Part of a small language model's weights: tied embeddings.
Each number is 128 + 24 x the weight over the matrix's rms, rounded and kept within 0 to 255. Layers, rows and columns count from 0. Numbers have three digits each.

# layer 3 MLP down, 512x2048, rms 0.041, rows 225-333, columns 640-767
170116132124096101146140089114093156160129089153174133105169146093131119129122134122168144147141152105169099128093140166158131154185108096117122175137081142140124091155112131131164118088112114145124124132141115136114129159129135083151160171111149119160104146163081134127148154145160105162122126135177138127162163094129141086125161091187164123139148089123111143128149099101142120104158
089164104120126110094113107142150078128156102165120131124175140074101134156124147157147132104100129148106162133114090074160118132174143137115112147128139119122162151124144129146137085168111135087195125161146148131113103098156119142143119148128158099084134165114113097099126136161175129117116145104114106114160144126153116103108138132153135144141105144108087104115128139126191096146127
126120128136130110128126104107166134167137134117157158107118133128125126152112145109146155119138174113190119142163108159148147119106100129119078134135157162111125139127096104106126119113131148124138122122134120166100178099119135130110106158092161148133138149148123174164182114135121122132109145137117101146149133110097119101155109135127131093133095105096130115126112098141079111090148
125146132107155147132122143136109150177162135140109154178175170118166109135120121142113126167156167124089103115172120131135164174112137108152110110148158167109142143126118115135138137132100149149110137106101114150153110091124108169149124131123151149112115084175138125159111152146169094139105152108140081163134099104137156117149174129147153127128107106107145078129148122149142118163146
128106141141127089151199136125126142117148114095148120130129095105135076156169138152119177111119148153141117138161147113128146137134173120136181099147156112150149150137094112143180118140138149127151149129121132107090151168111141116086101133122100150148075146124074092157122122121131110132146148147133086122134141113139138146090136110119141163107118114151118080142106120152127129118117
137150158118102135114117129114131150126141141146106139110144124144119120129117109112139157125109089133112124121166145111153128128117101085111124169161095086124123128084067161124134139148182148088119148123122100162160119130183118107131109135118108158125087105097084143119094094083105135127129129157131116100131107125112159119140148159121150127118145119138147126142124145112164103123141
156164120136152123125147134124113145107141148165099137180162108141098154169119126107157131098085113165131166139176095152114115107142100114102158149125139131079147130165131133085202126083084105113146130108175100150135123144158105168101128158109136107114128139149127160118170136129126117145127137109154116156109102150117103119144115120149138121149145131131154096176168089140122107141114
130125132143057132147092134121159126175117116133139116126089123177111148119122141142122141117127131145113137117133102148142125133123125142177161112157101133110145087175123167124115132085105103118132093142126114134114126127076147113143150107089146104133176116143137098090106127135133126129130096138113148134115173113192160126103183144096144139102115125167116112142163141116123169110127
106126155123097125139137115114149155106129174144155159141153174138097137123157131129129118137127126062120156143117156121125168103111139174095116105102130076126146136166071103114174149119153179128146118139131109170153139113137103120109148104118128089100101102144146134087114105116107126107126114125096152116145130086146143155081110125111140079131136124123123100149132089195112165090128
134135116163170145108107109116085130122144128083140118101149087124119149136165132111116082167133160122143133137126109125142157112105091108134103105096132153102152108101124092181137141128094168172170144131137098076128175098152130106128089110128129107116159131122102138136170120140108159142178115115097115095096129142149122167087126156142149158143112130120121128151151171110124150156156
135144139117120131157134153099142095126111120147134120103128108127160107080100117126163114160138123165122139104124151117135136143116139155113141178103187119096212142111123121100147108092093146161138106147115137102113120131109112148149160092139132100115111107124108135155154089143112107093155116134124118126197125150126090142126106078134138092123122126147087176089102105164111128134076
157136136107094115086155103131150134145079185141144116107115135124157150099140142114145122113126102142128120116122187112139141070143087140106126114137134175155149140096114067111158169180154078134100123112117141106126136105125151184152102114111102135168137146096154113168055135141116136121082128117124100109177152149125094141118090139141068117169117112110098126095160145112136132161146
159111151136103102143129133128125123090095145096141130157147135128106117126156132111155140121137131117089125131154134123154121141134153127167097090130077137156182133112157139110128125122127146096160120112096109124108150161178140110180103198126148147127137162127144124164100204147132148110126126126135153152081102073139124116163173143109132113165132116113159155146146099192136151157130
135119105133127110128097119084113114126132117079119085105145142122069129125109171111142159093164107120139170148137151123164138103139138144102132170132109111112133164133123128140140146187147127104166131132152141110150083104163119121142164117132102132112184130173137107153101126126163147149156146113123124145131113095082133098184133115170166095132088114168174120139112129151094132135146
142111159145110162126101174137114067164147108136130157157161150152127151124156125099136124077147116136133111100110130141162106143135067108159157141154164107119141103124116114079111122116158138104110162114137103119139134123139146127082070112112146141182134114131126135138099146145103112131115185111174121105156135073162113153119116143081076126122149122147119149119147168103110159086138
106123086119158123086096147155119126104152090111139145159110143138136156193165089110124177126132110135129135100105152124139123084083133174157124135137118121119146084146138163099114148159126142115116102124132116142117074121110101137142130081102136109142127167131166109108131116142171164141129110110127143160073093095126098147179107104116086122149136129118178106118139109151153119108135
121141139114117120135141136135110163175137096134135115141138129129084119097116140162102162098150125152113137135121152161104114082156140191101142125125161137137108166108169144109130161119160164128138156202136139117126071135152112136093119102117124117105117171084107126126121156122147126121154142132140104155192128119123105101138136109122127130160138127116121145098103113134127124079103
149118149125118150097133103129143111113130118144107099120127114156094162097158100097113128131125137156109150093164163157124141159116103088101145125132127086134112149103095137174106127134143145146116127076105105115149130101145153139121129149100181121144127153095179089117106154150115096133096081135157103130097134130130153144132138133120064108104156118129165118131123142120114124168142
117145118160116078142131108127117129161144147115116147084136108136114140135143144113163088147119108091148159147116116120087127159157133119144136102176129133098119119130116140102119155151114199139099153102120115164180097120106087137143098140131131145141159074083146151100080169134180084116168122112114089119124114124120119096146137097134114132109132142144125118148084160171106159109189
159166148115115089148139137138078099155088163117175133108140104103115153116120095098107123113166155076142119110083158130132114102100125144113142127165118116135138123106114112084117135083135123096132120153133163109112127146122137153114126145196087173138112126136149125169097087172167131108083119102141126134127140123132132127144127116156131136100135086144137181156134116110117143087186
146146161093111132174131099125113109151125162125133123103098109138104102172156139081137116140135111123109073099166107095128158180111108146166150091157121101080134161116102097139123143090126134128118133092124116109129101126134140160148113133129111155126184107147109104126164140124151149109135179095133136144110141146112141140125162092107094157124167139075125170098156082112190125126123
135131122142104120163129106099130152168135102170170107096134136142074160119135104160134137089106128157098081135107123150103095169111130109143100123174149118132165145109071152151135146119141131149154129106113131114124119102111147164157151128129147143123128124074128104160086127142137106090118127089130095126156128127132095091135151142147183123148139156092152088134141160130101106163163
150113145116119110118147121075145156134185115154152109122102070152093156122143134098122128153162120137111080135135119135133147120095106124121151094131110125163149106134142099074118144132133136140115158134154108156135140131133134116171094154144112157148109113139144097095090144147102155138107127107151154079076144160174122147113120097172165126120142110126107121049094142122125136161090
118118120100152174125125131120112163157101129144125124100110148122120153132134130141133086130115110158150157070095095139156141159118115135153100130107118137143117163120148171113123119157140133121125138116124132139098128129134108137156134093152107122138108119151120149138090141143153090133130143097151153139096123150126109119197117128118121116128092147128183098098143147117110108179091
146110160123047144131143141141102134114145147107075111120100098131177109129113111135093137129099147134129105149110094146142140151129104181101100122124097141160078110124123147145159115139144128135153140106104155142176119129152144147147131185134133156150134162166098118115092124138147114126129157135146120100161070163111152136158140105109121110143110118134128087091137158112129162083118
125102132122130125124141106170136176141129107127144141107135143163152130116131114115118128134084152072090119145126135099138114148149110142117099080086145167155101108116102138156170146084117180095092162120075127120115144111131120170134131155099082103108109131122137121124129103133137132117111146130136140125116133118128127159159162113161138140144148135113129115138131147125133119112132
120153162115135114145130157115127111126155112109175121114130116186092151103114121096115168108109127147199159153147149118186160136133102157111133065135166094096122128127137103112205150101114130123130136160145102076133126069128102128144157149104160146136131128102130132154122126095097121141184122140173132137075139141164122123133144131099105106151146089091165185113127101120158113116106
122154161104089104118140122156131164111143121118175087087122110087153093121127099147093131136148121105137162139133111110164129179141114157119101119117128122140122146166112114150104134147162129120098099165110163177110119148084102137169152138138114119161101101118096146174132140134127120119113121121176119114138132187125137141133123077062099135144136153137106124134134153126089133177165
138131105104138117099105152159121086105148119128142180146083124136133104105094134140110081149104151111140092101194131133111112145096115152124096131127132122134115103083111131123133122112108118112076163129110143155141137096119137151088149159073145107127162135142157114099065142177085122147102134135106158161161145151118144159095161101147128111175108085118133104095135111135143086129155
135147136164082102108099099153112140120097073126081125157117146089124087109144161117078106105141116117169155160086135137164121144127128146091150140164122151177118097143100132111137143174130122134159110111085117136189095135143118151108128137141159164092130120136144129144128093120126100102121141135129138123169141130182102131110128111112097093138119118132087082113183156149163122123136
098131132146131126123174086130139160105119122136114153113125146120120149134107103156139140179134162115149124147089066109147095074139116123118073127094136156090149120146101113175124108141103163153143132125152174140080125087106102126109166105059125119124144155113112158104161130139106116146178137120114097129105140149108142117151129156116125127198097129145115101121120098123139161111135
082077106164120140149134147122112099124137114156143093138112124132139138155172164115131182137130125120124126110184117118107148118125141152158091153130155106135139134127126147107126108187120128118085144153134159071145109108123157085137127067131180135090158172168076122137139121136120140123122153122143138123124112140102134134086112116109119141147116133107141118133078130126186158131126
117115121122125164075116150128130127107125143129124111122129148163142121120141104121115102138133133152106157109134162119114146181172139104091185119093144113104087129159093119127121091098121150127058112107107155149151118127093111190134109129139102107119134131101123124126159142175127099123098142158074119177128116127128106125094171133149127114134136107123154150134112196154116137095117
103117110181148110133141114135095067138143111131114128123137130122147127171149129157190081088114072112118139120129154151106101126099123130110123117147115167086131147107146117132103118147122153139087116133084176136124117125127116140104141167110171131145125084098160139119149137123120136106099121150124132129113121133115134104134081144104179154102160148145091170128141129115134096121167
100143136119099096122117141122135120125151123149149119106096104104179144168108102154137117137126114080105172153163095134082140103104094154157134116100117132068142156165120110120124147114155141080089121130091144139127141120122101115142169110152110110102136124122133141130160104141137151149129149156149136133136119153145149148109102111151134140145139158101127128083102151136155128121106
127116126171175131152153119092148110142117120066134105157148162111128105135126101108110109126112097140143109119098162120084147143135091124116118169156180114160160121126104137161142120130129133106099134122100153126154120150127141075081139130152133152138178120158126123138136125120170152155093112150093102152132116103152137126133168170135171143106091161124129185124105131180122134108120
129131151101129139094122172149152115129104144113124143132149136140115136111081132136145092076177142143125167139137136144129105144134145118135077090134131101138134138156102140118107158168156142153160118177124119114143132151127097118135168116101125090149153170108108118102136131081120117130142095176129141157104145125134169137126155138153137101151114131132112136121134145129092115106097
117156140168152125077136123162147124151115111117138127114210104123147164146134142094130102120118118186110145103090162132136128111154089137138148131126113139185137117101112149148136143190161108139137113130156112111147128119108127132116119127146104099113130182134161150136127150124126127077115133095118120092111154106140095065153129148108135157101148137129114160097099123116105105073095
147133176128136142138150180138141129139173109155135093117130154145127113134087120111079186135179134156130122184082086137131131179140130119122165131094134112154175152111133098196109120107109127160175112154149125130128155109129071093141144111172136131110133125137101111132125147095109110124149129129141123164100126138141128162134095141154111100125163102128110147113157140175108111161076
122110140115121153126165140100068101098135108114082135143127114129101140137147105149112112158148147164097119190130099114110164077129115130160175126113143117140164160081147165120132165143108122185160146114173125122137136127139116137095138147100124137134140149159080104131141129155146114142129144119128134138115132108113102105115140105133126154149109116132120124147140117164090102123125
133160139123100161122106116111128134132112098111159161155152116139160134136112150107146082105120122183138137148132127136158124100154127187144115124121158137137176094113165110151096164125103143113133113161145140130117117141118125119151136081082114120114161112099127147104163160106124140057116099093138119147113141124154165131141131130116134141123131143118123177107149158138115112125101
102153146112105119155166111124136109086129146147127137176155145173134112142116127120097115134140112117098153150115132093122133142116141150160102123144129164106142125154152075086125124122109073084087120102082134130131147064068112144134154175146129146128131127122107124072131148116136120153117154116108146149122136135130120085089151148139145131139120133165164177165089071094123101116140
123134111083113124141162134136113128132140080093152127118168099141108154156089131131164151125128155123130100111109147183120114111131116113098146126144142120150124152155122102107126124062111149144122098118112146143104111135108130129117177092071155157143122152166174146129131117129145108128127122150092133166078137140152130139097151109178097131109175142057138108155141091110124101114126
131138176148162157143156151109122121129097138098104148141140101118165061120076113134127102131095121118142055120099122143164155138127099146141084149136079101139106137078102139126137149109146143125133160133155147143092129099132142136131128151144123103128135171134097108105125140149138135149136161127152092130121155129126114141154155110127119115134113114125094153180146159147099117180128
128146105145114146086116076102077110147148144093091136115130162114137117137141126072131138109144117128132116113090130098112143100133158071166116120081143106061178123130126163155142118131159125147176126151131101083121123122140131119137100134115117088102153148110117103101117145118098126135132121142118128120120068125140127133110139095174155158175121151169128142098168126150147090150127
138145100110124096112082135140066134116109086127139097140103125127047116143110122110144114102130107142141122111152123114110135071177085149120096105068126145135102177128148139176110146110123109135105114141159118137174137133145142091104145138166161105147166090144148121105163143124141149140162145110103114099108080094152135119121116096144144158097123120128125135142112114102139182101144
135186152097159122131145138105129087130098113137173103132111150151198140143080149105151152111119130055151104120169128134129113116123130145133133091135128115118134137075121137130186121124137174122131098112104168141089157138170136107141102101093126112111092156143152130135088158108109110132128110136100102171120093132155139133101140155108095109124127138169124151151151159066160161128108
166081164142086182088110127095122105155121129167150125091122173127144107104137169167160120151154132115143085158095140111159130111103166139110128093159131141110107139157158097133126129107155126125122097141122124110150125161115165086141146108170133144120144123128105132158130127120105188157138148163138129175138135159096106110088140159122141147123113142197136178138144108132123136155138
148109135128168142127122136151151112122137082114142125146158167104124169131118148066173152130101140125134100137106134153099130133124128180119135118156147131135134142103155119111108145105140142153153112122125113095158151129091108130080148124129153142108111148116119175113093139149151145146156069134161113140084098110152097125124134094150106105205129142093141163130131130124136124093160
124130151138109114126114090135123125167110136140203115148068080127109145126136167132144105128171135178136118141119129144101117183092144140128124127148102156111118116134168133138133095109148166136154122148104131126120099130117181142135121071153093094140084110080159104132104164137159157146149104127135147146106136138107109097138114116164139106095073169118136111141105129114144156142133
127075145090120112157125186142121118116178103135082135105078117157071147128108108116156115113155124141141128094127096131137125179096092166176089146105082145108160104142127128129130142143149128099115115130133117111157098144138171120161109103126141088137113137123124124113156119144133133123119167128147166157128089107119138123164116122126100155124133147146131189128153142123138148097153
105116135156117086150152158078077091130166097159077151178173130114140126084115100163127113145153158125101150105184138185140173174155148125139088140100102088123122125116143075199090129167092131123179167141122134091118135114107166147106077164168178121176149137114132115139182132132139145100121139177132142143102108168075106112193147135153143153123106127124119159170151129140118120138152
115151123139142078137120109114131104130120107149122138120122123165138115127078151131127108123118118086134121147125163107076170093115167130116097150154147127112154126103154164112107144139151148119150137149079077119129149119114111138131151114157128141105193112119128138132114117157134139120128168142129142144136106118123144149155120140080177131097117120138151073153114145126152111120118
126112135167159108125109108126165118147111141112120134177103126109113121129140136108147090106099115139129121065144083110111127106107134087125116149138109121124117126127141083116122111096101116095105160093134165135110111109127152122085130124121121157119123156096144100120125122116154125133107125161128114159085138094124146124087108175093169139099137120106158088081178103126129119129114
079110129169111134151099136115130151109121102090148119117149126120149139103130111125103113121118119154174141145143166133178097083144094171152156097140084132148104127157162151112169117160114131131132135133100148115123078145111066133143157135123161133113093103098138108121137104128146134133090114138120139082123135094112117115110112070129126130103138130099135129170108157095117130168110
105061122070122117104173128114115143135142153187130139115094130125124155148127111155134172129131161138121113104166103105133133105120149146157126140149121111094162121142123108120104146145100146134115114077101107122124138148144073064153120144140116157121106116134121193103119144124149116093101122163129114117099133108140146141105115130081113147116117125118138180167106121160134115132115
127144131148116108151143106123147110134091103091105150129091122143157141153150121128099137094097071080132148137133170151098112179117158097100151136159139102115107165134108081114119108129147154119170150105130111107122122121125130093116099121120140085133179140146150126121131137122125173137173101149119120093105140178099142111143138108147121140119178135143147124108122129167117144129092
135094140136110115149131149189132131118098104137139146145116127144164133120150131132118150147105104150100094121099108123130113143104105097078070123114176112184109116142094174109135160118151094121115163163121143097147160146075110072105092110186114142139164081115111099139138113131153153132111087116125139135099145137184155108100128102084135137153134105117093118177115150116141111140149
170176142151075105127126074144114123137140148140169153167099140105117113092089137142147117110160157200175085115154132112115156155132129139142144151150083154137129152128150129161184131134119139130147144087136125170176151133131140125134163113144125108171118130138092158137100151146105130123142118152134080095148115114110161137106140121147141107147137126164078144112122116111146164136138
123152127147111134166148126108169135106126157079139135140131143137140108147123122122150103143158128156109107139133148140145106140139168123077171156106121123158140148158140099095120125135082137091152136127122129135098122126135117118142153149138134121126139125109116135133132139135095163147170143129141104105132094161089130099155134126120140126101099108118153103178132114134112154083112
119108133164141139107121112142108113108100074137149159113113142085141156142120101150139103121097148195163118159088143160112147123122103127100103121121137140118106080119120124105101142136105116144144130129114141174140130116107146098134129112164093146145095093148128135136127112112089127106102131091122120117150181136143142136135151110124102121140126134137117120121102177165142123107113
140122147145144138123068115106118126079166114116194079097086132121125149112088120149165131148149206114151152172150150100125119136136138144158145152111132131131110108155155189157124109099115141184146161152122109111097105127135156072106134136108119143143170120136140109108110140139150136152101155121121118118125108131154172144161119156143102162131144113136122169131100109096130152132137
124137140115126130105139109137107100143135112154144123068193149101163138128153154123117145111153126172133123091106111106130131139132122099128104104125111101096147117114126148133153114101093138154105117152132132176126140120079091129160099139129107107103127147115140150108111143140140127130155135093110119108126110142119136158124159094124135147138141118140124108129174111127166151110110
124163139112110124089129155115120117084140176137129141155132137126127147138145103092133115135132129114093125096157133131110121104107136169108140132102145089140145132092122134129127129147118115142136112106121126125118136126106107145128091089159145103128153144104144137135137140135134134163174089161109148150162154150117121136171136161119154124098111127150155162118104092171143140145101
126130123133107144192127098141159121158102130136153104130090104133092137138144120109114173141137160069149152172160143104124138117088111120103123115152169118074128139173148158094068090110160107131093127092154161145162154158146096110094145084164137115145131096077118098166123136159131122094126109112092130098123129140117148118129095133132183108101105130171126155145113064155116123114126
139129138122125130118129095119110153158097096081118129128138073126140101124139097133139120109114101130161089128155133125126139114138085145112142096117069134140107158114120132149120121103137169131115107105158125144118204118143137138112141098129141113123129123154147116121126172149124166109128144127076133100143111099120129129143126143126140158132127158168116147133138108191148101092109
142114125111120147132141136148131179136074108141132118136104156129118113124109163153112134182101120097120161109127147128128137126143144081153150141126043104118146127176126116127131121112079120149117119092112164083132156111125110110107133150146129115115149080172125095144132153126163152130174099087123100105112171114151106132161130161136143141120115128145154116172124146129117158143117
114088175107137086111156152063121174139155130181109096062075159143157139116159106148135140197142141101129092153085102098136104110148149139158142115106104101142173104165129141127185108108133111136118110151128108143150111093141125126106103119091091116129130120117108140100126144100139118172158156115149147149155091136160166128159094116142159130163172080157156100101153159172109160126091
099101154149152099138087153139138065120096149112127167094140079130136115139119135135130100141132100135133139150129130174149130141125135097132117148148170091135121152162135097172120136128162150109142154107112195175124134117133106109122131131110150116110088085121124145105133183133125150145143129122110087101143134169075149114155132173096115097119175126094124118104077134165143162107144
141115120109094160136123110133141135130171113155126127126116167121145144094137107087120118158118125137136152107096144127150129158113175141144119105113088113160170101087128147156145131148149101144131122134114136118115106129130153120153155144130097154142108146148098163153174095139163125134153123138125136117131139129121117099146119112142142106127144089142118147093160165121130141085147
112161135120109140174143125123109110104149120140118082133148118130143139126165139167154138147134117136117156128149130178079135126130140111100107103145069148110170116113159143128109144153103144168143133146108155121155128124112089125107156137119105134096127114131132158108171131115158109133083155087148134120121051137147142096166153112127128138073125136122137151159093119105117148100096
147149160074131147158123115178137135132112107143113124155141131139137145183138155127169105105148110120121125118165156115056138109184145082144123123144151102136171118144139149143121160131128146143079171130149139144121103159144130152143143093152151154165156130130135091122155140111155176120151154111147121127153113096144137121136134148141142149157128147087151126175158142075107098144160
156083095157126142105112117138156116117127136150171115144137084146116137129150148139099138151135165106160118089130113161099136133122121122122147103124109093139093084132130103117139127140116125160125109157146089066095126151115124128128135167119157120141113121164135141128075133080126121145121132130120116106119131145133137109139092163113089107100120133135099135123145125130117110175128
124116146136127109140135131111111121121117157122139075101091124136120100116167130133121127173126110125138123111157130110087146069181105147117151168139175093110148062137113148115103110134160141145132160153104118108138131120161151132121114184152145121147122071131135120169126119132107168102068094120082100157122118097175109162158114153147129133096088125109149138136077181153124150128113
131142127081153176134139135171153117131092115132125117185138091132078138134165133120115124110131105097110083142106114100122159114121142118140142119114096168091096138098181165129137112143139126112119168163150168112137122119087133159091108127112127186115138112115103085145156121140095132136099123113121093136140104124181161144120151121108209097104133125138171133146112125092127135149084
160127128114111102125085100148151167141130101136122179115135125116161144106164136120127149120117122120105140121071141098121130092112119088142131144123125141156104143157132125164181122136125111180088115156129076100071152085118144122101139131128120123076113134152137113190110125159133133176133157098145159080162117136098151105166136124137153138165179125162144112082145142111133102128090
135104131123118140159117133112123052112119127096157087166129142156104162094165123105181166140139146110127146115084124127108122137205082120138152108104137165162109096046144128153133137155117174123100145093097136120120121135129178128142105118086110171139109101136147137122136098144146128124139149095113119157116122073146121116116169149174151112198167147130071141143087114072129099159134
169114169132109145099120068111135157152151097138135154137111128102120132125120092130121143120114149143137124090121110141154110190147114137132161145125131075104120177147131106120135115135113181149196142095105105097135154155099111127105090128138102127141184078114135139071122101155122128159155116120122144152145147114154165126108174142163118153133092090185153167136149105140123132133084
155116133173089158146136171093115122092132113099128140126082096111109148109152105129108149134133111130093137132123154146153120108107146136119132138168129103125102100092112150094135149143129111114131138094154098104147176107134147114149165193106118137117099119165155140128128130134138129141162139122148132125138137140113147085129134119109075135116143087160126080127132152160164112130112
121090113121155128134098149115128134121094147164061127151147142114107125091123102111103143126119160162116129127169076104102139093139122151134107151115107119147142064105081091072114170090100088122128097119104094179144159123096123126158138104115143151172173170099132126175141140118130145151129096166137118129151114119155143144062137104094118124144163125107144131091135126142104175092146
098138124146137123128127150154144124118165107117130099148128076142093138144141127118095174146106132105147159180111115111151114117110120139178103118072124136150120155074139092204125152122110129139115129145162168140102129098111160124134114107149087088119161150107109151157142118134114151144133161134147149156138150156112114110161145171111137140093157147109127121084088151128105131098128
104124079128141117139131127142123133097128123111144131120125133071129153131136091114073132163132151128159110105134146122146111123141122143149136167132173103098107119162091144154153143137142066119142107086154144142080149145163153119151138176138146129145131136186145161142121132128105081147157124167119164136125105112133147163099155137107115100110136128151087167166115140142137129104121
148122135115129149119154123136175101136164165182116125119165124108135102082125123125157162139159108134094094124118138137121127150133123153123134158124123150124137127101072170130092107094147147145146137179108072137147117131131110108136129102109122127145091135117109120144155115131132134124085125107136136139120152171128145141099132103149114168159119109106114114100096130157139107103151
112129140125147143137091148154137144135171090097119107120164093120154143114136127151117093104169132144101149133124140132181154133099123115136143128160106126124107155093129121119121110143153138141129123132119094145128119126101159117143112178142106100126110157160136153149137095124120154101095130130137166093137113085144126116110141106148126152135133122119123123091139118150134165147137
122168112117149143118071102149162139154075072139111125083174138132138060111114107137090103108091118132138157119123129130107137131125122126106110136129149098100119115091136096151127142127130106109143104114147080167063137117139111109152131192163156150129162163163112138090164080122113122131108125150135139150128080124111142113147133119162098114143167142113147147132119091147116128143124
148180094134145147112100107133128093136080102131128134136146100090108057177136106118069134108166123149076125168112103177091104125111097086148122148094148154127125132127146130139143123134100100109182102148102120143146127157128103155139152131136106135126119181156133141086117121133162115148156093132085136124126074100153139131106125144143134133120088101167111089154138122117130154090189
144117143177126146090111129109131111070130122117135154092127136123120123154125111151164140159137134116127182087154123110129157158118158130138077129192117161164095119117123172085121108141112114109181123109111138134113114152116145134137106142108106108149141157148102149121116123126128144156117140151155154121140122191120133121125080103115158125122150084177155098080135134131144090128105
071143113125154093146146127125154089161136144100155098129111118128174160145119149128144146149098109163144125156093074147130171096124101174095152117121118182162128169130127117141133125112105127139103139156143162136112128111109103119147111120195117130062142164108084121137157171136168153140137143107120142125101131120141116110130157105128125135122083092140042152129094141162142097122133
122161128194154123127088137073148116135114143167091101176145115093138129162103103132149154102138122151115142155095134132115114126140145126108122165116082117129128122138116128133074117110136131141112096114112129103155077127120120137097120123168170118177184126120119168069122086135098110132096135097147137150090125157178135121091107121151126177107113126170108174082143121124163139130128
093147121094131123120131117125111109133127140145097141175152112155126147129138118110124110148135141159140126158138136103111110121161150104153103122102120123123150155097169142115106133121132160144114127165100090106175164097143111138102126116116153135159110113132118129157096135133136115136129110148120102132114111154165113154137179143071121129152125115119087156102100111166133117141146
107103094138136151102161108134123128101125138131167108079205202114110154129129130133144131135145162136127154106076155126104123116116120150068095136124166147120116153128154168167107097123106135160170133115106117148118131108111148103142099133112123064134114152131097154128107135134111116125125119124132149150151158110096110119082145143136126110134151141105147146122130148108116127126160
118135107121097098150154060132107120103136133096115119158101105172143129122137161104114135155127110178138154158075098118117119173120123144083138143084114136183131115136101122135115151135111149127140117167140141110141153131090149124129109091080131136107127125135131116102127154142138091145114101137088123130151139103118141135162134130138120083134114132155084117140168115100112133092117
120115111104136097089130092171131166111122138084146161132160167137150160144116125148136113121126120169130136157165138099135092107118122145161107121143121136146114159168133142142067120152138113154130115130128137136110120107129128095144124122099104129133102135128138097129133162064165150120148068124121181128142122147105137150101140131099097112143133144090139150118119118123113164149156
128116120105157116158109171146092129098155101137150133121111162119157119101159148142144153121153142155109152159094105118138118138141114123145105132080116141139102133136107110093115116165089123091164132137117137122141092086101113135165160102121095086137157132143110110117131103119128145142126150121163157134068160117104164148092138161112104146118107111161125080084102122129110114112100
092092145111123144112110123141157137116152114113110135142097148141119093112128166119120157107165092122068138134129144147126146141138141146134093092166108148130114147162156094145160157097145141138143131152106130121096134125120138159117121129134096127101156092135126132130110111142116122140128137143126148079116099168154122150139130102158121155122156114144102113143145184097079114155113
120151104131117110157126050110107184120148111083073108135131160134067126102151134151106126113102133092112125113148170116098142132158143136131129129114145113134145085092151141124172158134159165145110154153146134114136153119166126167112086115114138127108167157119136116072122129140092130143108132128147102101145108140121129137084106165130128067124161122116186077151120099084134085087159
091143160087081120134109127073153117165160132089137131162136143125141126150110097147134153118138099165119127113081118146141111122157135171125167145128116162128128112146121156145144099133091122105150141138121145160144123153133161106136115090126142127131145143082138105146172100152130151106123136160106136141126185126089129095152127111162104125113120152163136103137170126095077099167136
113151139183131107125155090146135155190118174118125071117116121141132127117106126139114122151153124133127133127140119083120095163133157192136125115119120102112126114146132118140132135119155128146097103125161167120151150118145111161128106172139165141135086141125138138089168080174117112170123147090142131128124144162205120152095107121102148092083127100134132145138155158108105116082098
100120148114107131177132101101154109124117158130170131129112130133149152167098122141121135143144101094140148131087123103131135108073183105162151148100154129125128077135134105132156161143097100103146129134151117163103111143144113159093152128139171161103100098139114136127107114107082099127171146129114117082141160128119134121135123142107150126135106170103078115140142158154112119127123
109147128119157135150129142141142152159109125104152131112146183117147148116122150127089131126146111152111139145131112118102134097122153104117132119130093130154158078135135118120122105121096127121153109123118135115188107116118141131125133150109122141148151093130175109160128108125111141130095124122165137155171100109137132101149145141098120106142157098111104127117127189152136131151136
197127110121105132069153157114101120126113168152121138120118135145130126140106151124096098126180160100111123145110141182125127119134127136127085112093125144094159126126087128157163115116115119102136081140105123106134115132110119173122099137117146171147157110163095128081143131166116113104164083135118152159177177116179121175145145142118121127144099134136103140118142184150116134115126
163101108153129091145129119094145122142085127085086078135125190133138120132122121179144135124171147159105108170143153131096131149145125139160135127108082121149146118143188133112105144108135121121133126115111143078110147138135083157141126159129149132134123119119114100135069109135124170144110113136111125143121094134104124136150178142175117143088151133146126122111127127093124153114141
152097123121114125129104169139123139129131138168166098147094144132131130121175122119097117123155173168139115122132124108140086140097153139160097110127110140158140156189172154141145140090144090135160138150141159129125145138099153099162121114113148130125116103165114107117124145170125141113146165102113136128154089174128142117123139137099079140158110111144144157130098126097099123158132
096138117161117159084177082149142129071178097089138115140102151122142123107121151129128176154140127150131150109139128119149098117178113095107123077136160152134120089101114102111120105126077113156138134094176105171131135091129144157141104125144153135058151123122112102095111112118134145092131139126157129134101125100123134112173073188154131119133170131113142124153145160166091147077141
141150151113142128154123136117112140152085143106161101122084107149136112121142059150098116143162112111122116100124144132094141132149126109129114104102130132130149153131127088130135136106122151116161123133111125149163088102135122124131160102149139174120110148116154123137144131147144116121127125114110173106161097151118108157139136135119174134139160106120139135098123101113123101145148
110108157144117141181163109104141118088121095136139150094093135132111128132139128126134119168148168068138138162106091142119116125129126093141138131126115151118111120154069138132150139135109110111095121106108147092124116086085114131129077110074116129134139161136110137134164145130160105144154147102099137162136107119120152135129089136117136130154127148103132118118076120128145114104109
149105099134109122151194096131114118100169120130106119111149117148118138093129156202047129092151128101120120115074123139197120159083104123121179097128107081153107093152142148126155126145132139132114143097152109122108130157098105109120102156119117117147142145138125118103182135108127156092135139130109144129107139082107131125106139120112092097101096088105153141100144178161127137111117
102159156121080153179149143142137138151132136118161178123156128116150120141128164103111102138137147116134159137110161123158132164166145125129110102117124116107109164143153170143097140151111158102149139142097135136107123135131140175123102100178145114129135170097106136130133105130110154130146127161113096124110089113159108116108165124184131134111118117153108127163132113103125107146126
140118107122110128142172103137145098105140150114126165111139128124110091103139143143101119101095137107122122080122087152141147126091147175144157080136120119100142117136142135151109152154140097136167080158111102122119157151135141130137152132120138146124111100113113113127127126099189140135137122118103129113138145116103139156148110105107154182119144118141121110141129115139194107118166